Part of a small language model's weights: RMSNorm before each block.
Each number is 500 + 50 x the weight over its row's rms, rounded and kept within 0 to 999. Layers, rows and columns count from 0. Numbers have three digits each. The size before them is the row's rms in percent of the matrix's.

# gate: layer 4 MLP gate, 512x192, rms 0.109, rows 362-372, columns 0-191
# up: layer 4 MLP up, 512x192, rms 0.115, rows 362-372, columns 0-191
# down: layer 4 MLP down (transposed), 512x192, rms 0.0404, rows 362-372, columns 0-191
gate362 101:535532569448503482457539461613619475441493451449535456574531407530513503451415515534613547491538548444464424518470504522528498552522475434497470456520480596486541439489445552503491480436555495465507503473473499540485526604440495518570533596512491470481415488450533477515321483524548492406464512459624479480439519594563525435405507437487424495514572509543578556514464500544509496574491491507492600393455520438397503566448501539569472483451576478504479503482545538526480461475437437446553413541512578505453582461499456453455504461529445440435519488421411532544477507511489465475
up362 104:559535404531439491471487518493509514491483604543467500545477540470500466525465498553550549478514403503503495568494424470513469471467481490487572548465492445485487448560539457512533597486417454457503464500518536428500457445501552430527444450611539456507470471578554452496535462542557415529412472573560434472506507461456461526504581433453576468496520487475555423533617575474509508524562481482445444583579517549498506492497511493491420558499467539463482456570651429337533527553575460544542488451570454472501512474502448451506463567341543452550462459629442420499534515506481577513
down362 098:440483480452545524544528571548375402547539508407471515513438525446466483471383426572475524514394489495619424564514503598582469469485543465548557495512427566462437530506500436442432480483508476434485556506424595436539504406479456505508595471538533538462531408546590433496500510493467507451415495487518473522501512529523490597509514491539515565439457551436524514540597599471537451443489484498560546562435552490510538529526571480528448516604508513393493584544479488463492470452483552519535520526499479380480550544479459581445574517509428633491499529574478497503512490444500470501
gate363 093:463471484473470427556526441493483470510389504535413485516567474552592535478430435434493508588511577471542486524471552464532511481438458473478488507438425594530498521458524521508498410458541446512566545568542531581486447446444524423449494474500491491456491495428622552498574422501467483457480375546519406454490532472596473504390541536477514516494525395486447565489587522467551493505530491544458511471524438520559597417553521569501508396412482409577526528497515507595556358601500436514456455528530530481561468545449450502506541494512427496545517506533488505559461576492461540600
up363 093:471488433446442487608438592448479520516504509489465497480413419514483557533499452421578513406561453526470537474490490498478574478473550460494545463389528501431539506470547520494449516557453464390520533493436476523618453517559573414529629550515489454498517548404462499478598487645473539538482589461526538468480503437447516532610553560524490445564507501471542586414446506457485482434437442506463539458423467579515474582543537416502495571453498510457538515432511561458513535480584416453474521429547578489484539538515479494468454406478526543484525514526438493411494548499521444581
down363 095:515462496489533516478581473561493518472448528587497535492499529463489425475533499500475598486481497478504403421522498474549471501517438491510487570445490549510467429501509503521488559567530540545542630464472453509449501499424410534515511526462408483462445531603486466483531449480539511533422419528495446554532596581500538546549479552452546398514548555519541326477503512489604391478575563561583448497453487453465509442523460465474574547483440560425469483528626446540434564467500489597498482516523449527566519554507505473593492506570454487610418564453596446431487450512484514423
gate364 088:490407442497379492468455545498510517575519490491525507544468495589526517483600531405565480449559489508544472515444522459428477354381511571490464509537478503562508565568515442585554462472491493541578467429589514487435469462433499550516557481431501536490426503504526541589419489428527493524462508554523488501429457490552541504448504520506522463441512489530454478525478548411456466385443515565462468498470491453497518525469455521550516568492559446529502570523390504449484456531458542400398577410494544484489519539647442536601424513536508617455424479526497587532521520467508437469
up364 082:508549447454542468410482499510472539561497484610557591521612509463481552400435436454440472509514383521475503492529480434626450459439495498435603438597529483564467448489435501487436578548494518428551583447472496446552464487528496446478509464553500501483523380452554546507569595467578441532552479443444532468488407446439323507378482439498506429519535421519531478448531475508477517514451556498503490526494514524480547459507526497431455512545507462543527478520383452412448520535482500464533480433460495456489507487449507526555488542491513480520497522506468496500403490609574586525
down364 086:454519513607544551459462534435494538495544495549556583469462486514606454522393509448464496518458483531530531543428474508545589555404455471528616573551582560496445489482547654560442526473485608421475492518516501457472472565513486469609485529577485542458654487444531533519491475487493555496553498538444486555483529481545585415523544402447356456488438443409489427488468547477527510499521572507454496554537490555504539506537505464520528589481517473574524506530521517432541413469554492463467508438450480515525592471535526485463543440502463506521440581560480538483390532513487544554
gate365 102:519456550463579551478553581566497459396555557505493453512501496492531514385504467519543493536387464395562431493606435513521568544501446531559539442528487514422359521512491567497466504514565474585557472476563538503465475543552507506450508499587443471364473522473527552538492428460473387503522538460383458626534491592483529579473472485445521570481410558467492505527523487474548497573483474408484544577544477452504506523566532493529508458525510535471484503581501617541597559479474507539445521574450469580438497580546551499465464476434459455472457513489528481477426557545527519461
up365 106:470452471569389524412474571418515563525544491483566518530469551449547489516522524512593524530504514567453607567489461517463486583529514491493430580438514539468477538431467494553478432574412480511510589549513390522486494566439473498457514500452497559523456514454514512520518535559576468434489551486556422457509472566561522515533554436586532540499463465500496482545628500465445475459570454424430460503563515474560435553490444558521554513477593522486542498465412541541490604519634438510519584548423576496438505557527504478528616452448513455452489423434501443611545473416528493513
down365 095:579510511479512421454546472528525513539437525436538447477412516518458554549521558471498557497422510458465476507471573488489438516365356442501520442540416489512512440552599611507546568552514462510482526543519470515465432486462486558621493511522433487489477468388558509454482457553410391535502503555474490519455564522508509392432526516436491525574471526490503453603498465495536600509434534386509557420492468542463436456477578520523473495481511644498542485519531531533535485477443392450514439501459386485601534435507473436471496517547539501470530494523483456438454587429474489488
gate366 092:554550561461573574541477484550533608502574470557423488548422502553489484487506510455434506476495569502481451534564574502450527423532496457555430466524494471475483456609541485494367465457468471512534486503481461443422520507621480414550510532475457526499510524572470502548490493442568401491548539572496576519521482520440552463481477385475478496584524519528517434577483541501567529454520537456443483571491404480497591469636432554525447375651520504467424470556390533532505551475512502455505478528548437447463479448476505475520492477561460491453579539443526511493610523579481507445
up366 087:550500535469541658480386541486472418527470500498455514528493563449500505587449538380445605578486462420533508436543518437453454535541488484480572469518508482452536536438484500541583520489579447529461512447451483467506428488461491514499619491490486554490484553483521554498517531562543448455563469495528478456520575506584486635498455447464598565405447524478534512491517486471437476525495446413507590447465453405546472490372584531445492399516535487459498483444511397513497535561550504583481453486379479426512503481507463531493512499544589508464487540497481515557551495521538446631
down366 089:519568486450464475470486438454382525448565542548591522425545446576560574629528490521517454529558448494451404423493397407484502491401517493472546503487479515441494498437492512502503450508482556435585462458543515450454475477590455536561467449472588629578476606471436404458475599513521507500596525458490508488468511469528444441533555591476451503511490457391467539514525447518412540476567527569536502506452541507438528558597478470566558524487432516429454554536531433490490527464475527537459467463557488486587553498546534517499558485507548457507527569543482539526534480420395561460
gate367 105:525496484469446507481399499438533560631397653522416578505501406518542469512438460510508556468491549439505514484431524499555450402462480413450461494416439483461571431503515435452469433417470482531464472434540501495538552504435522469477516601566511486503400388579514414574545524460428469474480423485505586501487433552519543602425496475515502522490503507462427505462487551453574447414597528503524426522457493459518443507618517523478522564471416486408563533490484487512519491436461510468535492472505547521552558500572406419531502513498492563529508460547546410509555510496490506538
up367 106:499502532540435494497400524459504479603485511349529450472468438476501502439436506590491478502521562510458539518298380521507445513440506520562380461497512509466569543493456391482461347433439544533473521523477493537561540517498595483433495516410563552533484418518500446578526451574454512478547439478461488526483464457511453553526475543564451453486486585405434499438506547523560379522541586535458456468549542559478464568507537453490443450433488557463540402496479519497534456492494545446519435495512542478560521546457484510422548484556506515483522495493549457476486551443543494515
down367 100:493589518533490507447570542559488518501512516638458531490477449519430432506478418493437447468450536553415477495506591449563460370472492544379465483526513481508489458652438568555556447475489389431438530558400531505482442545476512574486488537475553506488438531497518560513419527429545475513430520434512341486543493558518534447496561512504608458442484570443509482498451419510575554487468505479556524553509506410424505450556498497543461511606496570502429457543477513462515518478526483506517501523500518459467640496515477588503539455561524617514547477513500520556476502495477508436
gate368 105:547499478527470490598426583427539574508433555478511477558504497448491489478420548472535591487443562515514463451526486460500570520591538444518526439490445546619485504531469455469499531472501434557495537540587568469566470529561445461465463445458600566460570559498519512446474537513457607437500546479480403575464477534525474512473497440486512539554520436517579423492502484426517548487376553517514495546479474518489473452457518495471508546589476478558537625449542519482528544430491509475468498492523476577494623497460580433590464456488613416486489455565378507522502577650483549483
up368 099:435510491502516495499505400543455520424508409485473508566510541439467549441532531452464475528493477616489536458457497419417536470513481409559501512507504468520451630423430496519524514458579532572460530574523608462520459543457601615521538577527496488409422421449490579496497463483491483575444502514523553392565545514464514400541405396465433460465412502542458493453531494436472454537554527527516475519559505512466478490580505501544502470472450483461473456427550463477504465503466587516563390465499626568515517453528550494453463453513461544438543575492463474520602550447595496543
down368 105:470493461364530509549494474458462481551357508463498595443504505446442525470573442499440496484445579430476548508487483459557485395464369490458579508581481517478443526549459585549586528503519601482478474464493477499500531538511434539434446549394487398527489613538545533560478482455500581489380464458444553513489407470514468524556476484408493445486469505534560637502526476492501496548520474455458464464512536513520527439523408460575471450430453546489462444496490527527403506538440480487485558535476437504516505502520495517454622529382522502483628475481534526552440519490514447527
gate369 106:496411574509526532534493541475498464465482474520460511517490647471409568456570449538488452506521453598499586463606548456482427537490438505549456499466487478610438462504375536529525557471524514525553378466504458509473423530469457485631499407533493452450546545454565501479534455456509514574519520458497485497481530577360538504484489467455439434586452489535491514476499531475456487485614464508457496591522434414543494518388564548490626546485563526460481490589501499524442465572443394495460547482512552482462528512472476491471526487470579540522536519486563607492488455529480401514
up369 099:534480482390459462496441545623544433468444487456601547457532389627542468491395405515444505517515515547467462490469435509463502584527536488434511489432488483466443562452533467483474482478529516495490535568503479482578534421536519487501499469476410490466492419518429459460493580506409484531472503409518565541502465458480522443576475394446500534561545468516481492528499444511533603440502523377533484536490494449489410580450466485484438474560505487528441515454544529481558511538523434552474426611515445547508504491524576517541467545527607501442447451611452409553637534512566489527
down369 102:491576490518507515431450590500421414610413493559497476489531543578522432480533459503544542575498522505365461412460466423457563547484546530535520548468562524435480521531502471572444468514422535485465583501537507484541548507501522543428529530539555481531511428428423427537531544528445405535457475574434354487495489420574466496473427454525463531508527421548588441491471574622512496506485534461537506528581498516466521427537497489538500519466528403588511494511484514479553414417490535459428483490403537539513531567558500515547391470588579497487534449376533530543510491519461496490
gate370 099:514483501543433610537396436544497573513433503656504450466550576530495500490439583487511499513572549578556434560539482574528481485507604485495499509444504566443461575568554448552511493451572520475469512599534526513478537445535523599570542506504435475477530520489469505456536481539555528479561444507556456501421599474539587418476555495530533535442451547510379559467473470497530481535538548522506475469497495512481547479575433571444494545417435571511520592492415461404477533454515519450563511442570485560446537457485599485419432488470485557534514418577452509564449467602468482491
up370 092:410444487525562579506493437458501456445477392536555466571547395582514468466438611513534547481499473492482537411431473519459464463423471529548517513454443478468497515515496535541578515483467463530498551475539491484420513479600556518500413491493591569493533466553408489361447522420487533486500509406484413398427429404484499561559500601518432475450559486516533464512425526492496487483475494570433494493519465521515523504458426524526510535475544561476487447344413550538439559498468552457481468371481478515534492411516517505467529422450499559515555466426484517497487469470635512493
down370 102:415561501455458465451521525585499529524465506521417494478466512412626521491601525542542584471432482514539535599572498528470513579558552530485486408556412500448470409488455425534502454472417485549522482556469532501530407576424458550487454526475516462537500557458586552537590447506552411470402474512521521469482459517486449586487414474585487499513501489596564507534582492514587485541499419507575531527413497488493518418496546508477495504569531470496496493587472496507477385551527377567567547561583459516454467548563526526444521473509567531501457519432408489555591524565480491489
gate371 106:539438562490566591511495360546471499463540484479516449355469543546440432552489487525542507599587493547518496534424562650458502482571454443577524536510479429557545548588481442406506499504459559433512435497612449626449523514550525530505540530478532415575524427449455535459524523547487566486448545462459477471466558514575530466478474502486415481523502523455500534507539552385463517520447485531523550501544503479560472525479632490532539526501469483498591497539481527463513493540526545472524617453494514515525569506458501412493571440513504406534454489553503469453515585593467566543
up371 104:529523577563498530429602550471517479516500485468518484622417520450572495561520440574514471516475517506552497454543500470457475429415459414463487495490489484521484414410471467432468492478492409557509585452543481471513483492486459505503581538499471435480434467571621509540468444494512527520496548502548604412465500511441463534469438446482551431477429491561545568533445413486520464513530424496615597526449501420488618453500463454488548496586518512445545515498543466633556545456543475516458531546607474483476464550578389469535471468543607523513555510480506579464417430494506443574
down371 119:544602490416505492399545514511579577528524549461476532433529545439464486462516414481511497421481591467511555501490547404639528529543598481501501524535405448454393502604480385538441551488514421535526542426503563571455514512498479582544478573541630439556441485567504604582440525431517428471402548525511512446503509471507477592571449451409465468485503521561483577508487492528496494475494504453556522517507516521416499499486428487534489438544518569475507457547441538443469463603449504464550492504517482490525434458399509583571427446549542510533500519529497505513493573505455494530
gate372 090:502509513542430395463423570469459468444482494647602550515571534534494462459480525482472486535505455477498583608494520491425444552596620471411489476516464515512420504510457597462468557476561493442442517547402550473483494530493556452531491492540553479483507461582532489580555469534530519430440435446417475568464461552498489616483495462448421469527476487449433529461517564475472455542499533511489450489534480409600500532464492492456417539463587475474504474453557521503522432460547442432535517554459504554444450533442461468463506491556472403489586496492394555478457370413551515439
up372 094:507479527473572493518481414485491497518489418481559526445467440408424540497519547401527483429463578506624504501535552438557443466498478507481548453410518498403554374539474478516480478465534498571445509467500496515586460510492497432521484498397463566547581525472424606479563539514477499533484523590541578466520529603421523421473518481506562590435440454512563386498425516511504566411548418433467460455460488544523493469501446496542442465545495436518528551507407463444471529469519467480453511501560607476582497559480542599551496524564476548548472454573554535552577561577511438482
down372 091:481494567516452539419554492462493551431467494426610447577545517574519532504568420457460476441485457476512489518429393558521523494503540532527555494511473467432466571439537543446497440479448465492490493602598536467489507510563435479451522442478466502417508568506514464518527446534487551534475524514459484544440580556518416494574446546575462419359568544537512512541538454475524445499569552515489553480484554528544613538503530519450569557427488601459517481654528445440406530511406472521519592527470561488453513526552546592618508494522442560481593489557493549506427466499531524498